From a checkpoint of a small transformer trained on Wikipedia: no biases in attention or MLP, capped logits.
Each number is 128 + 24 x the weight over its row's rms, rounded and kept within 0 to 255. Layers, rows and columns count from 0. Numbers have three digits each. The size before them is the row's rms in percent of the matrix's.

# v: layer 2 attention value, 256x384, rms 0.0503, rows 43-63, columns 192-255
# o: layer 2 attention output (transposed), 256x384, rms 0.0847, rows 43-63, columns 192-255
# q: layer 2 attention query, 256x384, rms 0.0609, rows 64-89, columns 192-255
# k: layer 2 attention key, 256x384, rms 0.0625, rows 64-88, columns 192-255
v43 088:112125135123120113132065127129156125118160121147108119162145124157136110138105128112133117124110144118152142112147121137126089133137152114138097133114158127149136153119131130135145116130100114
o43 092:118098115135196169144181120130100132150109124126106102117116131095178116135133148146122143122139130119161153151140150075121165071109092155130095082164078155106178146147104106160124143157126107
v44 088:090123131096108147102130129081069115172150059135119108151178136127107154116138102130181159128122116102113120117077089133118105124099179121159155142119126138137107129130161136136165125123096142
o44 089:121111108181124122181102112153143109148114100155113121135153103143159146153085148141117146137100150111127139084107128148156136085147118134100129148119112128090088115135138108140107116136157151
v45 095:152143135103092107106115121124126130152098136115163071154109145119135133149105068130174102119109098125139134175107132138144156117154125146184132137150112142095154146158141130098106114139145077
o45 097:102119155127119184140115084148129127175091101139109091148152101142117149112096159157098132135126156122089134035153146149130125102132149129132170108095135118135124160094143134137126175148161124
v46 086:124134105137132114150086144130118153162150101163146100160183157113106153101145171083126129135118135134100088156130114105089109121146126104132122150099143127137116152064097088185163124130111119
o46 092:152144156148165149138139111169142117138147131141097144137126115143183155145099154096123140115143138134137137117109175112167109124119157116085182120118091139126134130153135102115118119144109133
v47 087:174121142080197096130136127116165106151125120112112127122075125130132113132117141133149114151084119127161163130171115113138117087080136090179141081191136131128100195123103090135129117128172167
o47 095:117119144169116129169091122175118127112135143158089121116152105111120135103079159075126156094162142171118103122130128146111145174152119100101152160113087144105213090125122157118098146125106100
v48 090:119131149164143137106097191087131131166113112157085088146087146145156104106125082119138134106119163110135163123120161148146121110121104161125106123167165141110082122146123146078138144164125145
o48 095:126168084168111138141166160141131094094152126115133160096117176137126121108127124136078118152089124156134126138129119117108139136146139094122137133149105112137125161137091079133110115128089124
v49 092:106175126126143153104095148150210112144152118138161108130124091129146105122163152151145151122124158158133082144111116129111168144108141149147139141159149110136147123086085163180101121160154172
o49 092:139104117132080141119161125133062139114141056101131117147090115140133112132175106125164107144136141116143141101147151102117118118133174113133150117148105137155208109136133131108155113111141158
v50 095:119122119144104098115126149103123103113163127127131132120135095121158150144125103127147138143167121099112100088085118128111129165137134125123107102136158100148099080126099081124070130136144141
o50 093:147104135120146127063114088128144170161118119134118156132122133127135112136117143159123157133110168119104155167107065106101146134111117131147131150143122149178063165113116140124144116157093141
v51 087:109139135103125112125143108135088159132147123104168144169145108136119111143114114115134177102067097116123144101116133146132143115091101118121090085124148140094150160104112102121150163109106149
o51 097:136123140147121100157113153125118096111103145128106150136111159091110143158119122121087141107160126113157064166119125145113115148105125112129116161160129106127148169132139133142139131163113142
v52 090:141140115095172093128164133094141104159167175149117105141145088128093152115144145116153132110178117085116143116124117114153114144106142108159124127112113105083164155111122112151155141123099166
o52 088:080130146189164155181130122119071130147133119133109143167130181098175120155133112101156121144137145132137095124129115127123127152180124128120143118102098139114106100141154121119107114105159122
v53 086:104096105148145145098114090166156134149119094126124152148140120125128106140109114096085121125139104085155089102097076135092123122121112139137092161182152124120167164145116080155170135154141178
o53 088:152154117105177103119103152133133088078142164095098142114123155131132118150140128161190095155131147153111158158142127116150164124133127111134167116107090140121095149149128160165142126124098081
v54 088:084087137145135146129144131107142140098168153126145110121111122136146139135147101158091096107125135112120112126131125116148114114150133187094133134114134072121094142146115102132080143164120154
o54 087:140140139139123119128123121138106120119128117141174165133111116127096137120095120116160152088163141136157140118087136106074115133103144112129144115132157155110114127165095120094139148118128109
v55 086:118137141142111123174175190087122160124118149163144092117097135152125116166139135102152086163171166140125140135118119133126139123141129156078134128152169073117067135121110133085130116147142142
o55 090:133077100124137084099094143185174113132159143150094138127122119121078123093090109139122135139154110162116158125139087125140091091070140103148137121151123139146131124121113119138100123145105138
v56 100:098092144136124160123144153113122105145107153131130138111133123143131062152146111137116128155136099138163159072105105128117145107178088130116129124114108150119152138138117117148133155123143108
o56 099:139134175143122093128150077147104092117160116145126139142135142109115121165115142121131134080109104098145068149127122144140150118104125122123114137138117104132057145115152103138111130104130109
v57 092:133132133119111110128098178123085117089120119163098130135130179113124101100117138167126122147081092122164134118145100099104164132097122139096157103142109191146097096117093124113112130148140142
o57 096:132127131109121129107154125137100172108156142097138128144116117102136172129165158106149096140090147108104088132147146101156110125140103124154085123147140126126121160116130071133136115127119105
v58 090:102125135122122170118135123152123131101145121094137099142147162140104137126139136130137113125116139160110121080141115100154145106140124132141144127089129188132107119097136121093173086161114113
o58 095:155130124157111143129137127167108179134143130129099138109131111113136129130107179140175121111124143087113139163153108112128126119118097122120097158122121117129068117115155149126134161094121149
v59 089:164104129153093108136101142146148113145143167142104127109140089128125156127138118133143114117135146165126108118135131175132148118144127139123103159126121167114104136106096159155121161154106121
o59 089:112107075113170135102168108143101129143134085169149110103128131094114079142114140113133114087162124152133086112130101148109136107105119105121149144123123135156088147132122100121129164106131145
v60 090:122118123124104087113124098167113141135101126172114142124105088114116112102081138099151099145128152210110084142138172132136115125132098103149115152158152121143147135130186122167119139122118138
o60 094:152124151107180133161120121102113088084120149103117113127082127136135175129120132087099197143112148099137140125112120113118167126113133125127119169122116136127165098160129104131148160133143132
v61 092:113159143157112129126103100136105112122121141157152136125146143157178097080116119147120120079166118128118081140106148142159107135130117092132137109102126079107116141090106133109158159145120142
o61 097:118134107129133116152096170161138112146133129103150167160134154137138143132111112115126125126119121135132138114112162166137133104103156141095155137101129124128164175119130133137117131136124086
v62 091:142161156119146141144126173123112122132116142135118088081134099131110154163088126096125148119141166165151136161107129150098153120130140137167134105102088128165144160130149108132115137161101149
o62 094:140140145156068094124160163114109149135179124126120095139126168058081111102117145145134081138111089111163160097112131124091120073145133096099072118134145146158118102134144112087093095108138113
v63 087:106143152112147105165114133117167133157113143154139109119111112125124107096123144130178078125142121110083116135154115181109116111150147148102139135128145146127125142150101121162133130093138135
o63 089:149109067167143113113186155130153106147127155124104153152142115137126160126097104152111179139141178121115152120122136095137111081092107151119161136112152126128084115161103132111109171154087161
q64 087:133120089128129094093095145080114130093172133151122141148126143145118115103122131121123167123148131144129160113141166116143133122158119129133131089139131072110097147176145124095136124117114130
k64 095:114116137137104109089108139112115098140095130095136153102135175152176154140127088161122151077099095154132127122127113163121105085098174119112132128112115109123125129125127145121130137131108128
q65 087:113118108134137128112146167150116169080137131125141163152095137117119118149137073138159128098150127073117119129094124118166159122132185142137074148131116114111098152166123142160158119163077131
k65 094:159146111123136142127114129153164118086113093174153113154128108093102159101157151107088126176101126124170116095159176112106126098092106111154134147110138149119130130130124163127127153131130120
q66 091:119122146146164139184150093137127131134123108085143129142181113090144108169100141130153104127120168081147094109126142154129153103103146099132130071102148112112116093183136138124141134169139134
k66 089:133120121111096118157117155130101126128127143113111136119146149129127114101143136122102096056113161149097146136128073100101124157165082136115151137170123114117175106127099092095104116131140128
q67 094:131160099117110119096148148139143163113114139117134144126120165086109118089135101160127129153126116144132197110133133137131120077142123162059121153168135123140135151141117143133110086123084102
k67 099:134131081142137153103114106177142161104125113144112110117140116146156187118136173133135124099182113119077133124119148091149156147125154112108153101118095102162092132096099107112100122120127141
q68 102:131119106106097157122139118134115156114158140132167165133140120126092192134129102148118129136143157093117125118101124125119123118112151167139131209109106151129106114159127161151131132098126125
k68 104:184117141088114071148129121144088118115112132154123144094128119121154094113103181106114128115155157100178111129158130091112081142123159139112166141155144115149121110145092123122112102109088160
q69 094:129144128129153102104081134098149149121117151106150150121103148130178134163104152145139145130128083109152171168165153152145109135103170136123173099172122103140097152120144136102076140126076121
k69 096:126135096127164152143136105136125112136115176133108146115143119110143130109109109161133173158167129128154110132101122130146126133122108187118161107101123111130083148141151138134149094126158182
q70 096:155159154109125145101184114172160142120178106163129135121127122139102145112112104150148156148131120161097138141078158125116129151140097131092105103160138168152120106115112158126099100145136123
k70 100:122144113118102127116109120072147080167088138101149131122126113145104101146106112149141104111121121173140168129138120100133132157092138159181124132117133079087190134169130132114171094118112118
q71 095:128151147140098122171128099131120147127108126133113136105123111141147125119165108138177151174106160130101120127147109123141113085156128063120090148111148135089126125132144102159143129146167154
k71 103:137084149116137150130121158144130102086159098129143125131129159120122105132151165078098118120137146165185070119124149146142150125153111124136110168123111134112148103091148139120155150167112096
q72 103:150108151121139119121140138116142112154114116129116120104138108149098139123154148123156139121081098132199124138101142108173087114093103139133089149110158136084124150113136086172113155134158093
k72 103:077155124130161138129141139102125122103142133135137121139070142173113099079148136086108087124140158095100139172146129134108133111163106119138123141103122126131151112137134103081122129116115124
q73 099:150120113119143121152131121100138129104123110124117193141121126144187139142109098119100132165147125142116156089109160168071119113127128096137086112138081091113103144142144119112112131153175177
k73 096:094174121148096111120120140135143131129116168157138105099142124122135166149109142159140123126120083076100123129079121128149088125105134138110145144127136147119137157140138110183133152133092140
q74 097:104131067141178180151096115116103149108175127091114114124176108154120146123093135060088125105143108110107152107119157154158139153174100132135177141116153134148097131162059133133133083120161150
k74 099:149138102130182146088067093152152146106118106140132131136145125115106075132126136178152123118112097147136123139090118089172108165092158145108180123150139088114106159117139119094135128131078155
q75 107:094107099131148141136135164137090135124131141159203088161155101149156173149121130099062117131119168167155121148127101139097091133098123125131122095103139135144140119141118128117094116172130107
k75 105:112149132105077132127140112136159073130111157145088162134135125142128068126124145112172160077139132128076125170144148105135132114133159127138100165081140151134110128077133125130177128107117138
q76 107:128087172131121122175145155154115138139158142131135105093107100152113134140109156128139137107179151150120130138114106105130082109145154109115152146122163115155206119192116106117152159131133141
k76 108:120184146144075131145131146125135137137137092111084134110126138140146079087118102109164117172126084089151132127136085204131161135095108132148118142159121156130132092103107097135115141071122140
q77 102:119064147129132115107120162156146121123125181125167164145166166134131148167098120143119172164138156119117075115110134153108107120152127163111161130147120127135173124140188123156156150138134126
k77 106:135101113113129103145153116125131134150141119190120118123109128142110093137122114149155128129117117131142112101137150137119131115105148128115112116116144154150098087179126071105136102109115116
q78 103:150122129118149131164119091140091120068095161105134074129143143126115132146116106081155155128091114092152128153141152154157145105109106113125142118136146156074133124134112090104119082155137143
k78 103:105170138153109163134097135168125131106128083108135149103131073139158141115145121135074106146171110135095160107083089096121118097086119134103137117148114084127118122135116167145200120127134156
q79 110:087139084133116092160125132119110106155125123121119181137080158113117167178108126079114106104163154092171158123136140102124108133135149125109107151154104112135150145116120116129130159118087097
k79 108:105128126149085121137101140154177096135113142109098101093168138148086123128124118089086126111140133164109126127145069122132130103141104136151139116121119158116148139110121136138102097173126106
q80 110:131111108101131147167124055147087144114145151107149153073101132115147113123130118124154157104137110128126116133172104145098089106127135112142097123096144164100086136120118155080118097125140091
k80 111:118151157108105171148147109077128089124163113144118135140157153109151127139139150137082133116153172129179113148118161108131117145131150168070105130134144117087140113152087124118164156073135153
q81 100:179138129090133127133103120167173154120123195154073143132146122147198125131138136183142146138159114125174119113160108113150161110166122153144171135137130102129128102165131106127078117126090105
k81 107:130115112129132144117147111056110109145122099110132174112136098153128144152130167129135164173108131093148146156111136113131074122130139132108127137189099141128056165134170138178171125070104165
q82 096:144121135108087147122135141147151128111186142149095108097173131130120090123129157119125123157140093128135113104134107135100165104127140155148145155133131139104165080173138083079119137146159097
k82 116:083129161122169116129175134103143098156112096103130100185153091134081086081143121089139107085115131110176121116126125142117140121118109118130114087096129113146166109086145133115126129097103108
q83 105:127120175143084115114133127090182126139140061107122156153121183117108120154125107156102116161108107097090118118134114132088117122118143152124113100161110132107141121160150126154175120139160115
k83 118:152139056128121115097148085083146147167102128132137137092113142124163151160114102153117122134124113138132147121104134133110119123132150171147108128117130110193059123121128110132099132121127130
q84 106:065149120140146172123141108152148149160088092133120128103100146157092106124166130141135123103128170140092073173142132163135164140185134125091101136149110143123143112123164149131085098130137108
k84 105:144101121142139161138099152128148139138143142099111131074143155095164160148134118142091117106144117128141153112133183117171092077103165159096136083120116088143144113147138101115122133099053136
q85 103:106151094110152155081187176118106157151100139113153110118148131124157178112130147056093101140144124113163129157149181123125123134114160087148074150100130119115139113119173098146130150140139092
k85 104:101166156121109059126111121141124099110086125111140107123130145135103126174140141143150135149105116134095177128085120128161143129157124110120176101094102115110141141090146122111091095149129185
q86 106:120095103130128144160086122104161127103082143129122150140108141143132162143157138138176135134102125129126097190138125143134096107147157102113105124175079134134160105138132140107161104101112127
k86 103:101149124139104139095184149158084136108137159129135141085121132147107113143133147143060088109136134146156117102146146127120126145109158109104140135128118101117118105127149124149098068124125105
q87 109:126113138116136133094125163146135139144118113135157148131128176130131144092138093149155127117128118103106098127107114141132097176143119111136108148141188143127124099094110140114136123138131130
k87 106:120142138091108123121168131092081117146114120083123120170119080164125144113106080109152114098127122125124179100142103095117123129135105153113162150125132134135148110174131146135180101148172149
q88 105:149139121183103135089130131158131107090149109172087157100145094095122111127132122129116108110142151141087148146129086140107073103135156106176129113132163160139151122148094146150094109165130125
k88 102:133106098131107120146090147139114102119135174116172131120133123133118113146069148138080133121146118112152125126114138117091101099105172151124111161122151130144093151117157120168159153112107165
q89 101:093093140111114058139142172198129157084126134129133097139112156125163109133112114103130141100098130163108129136157144123132139150131129103105082132135126107145133148124078091146122136153162128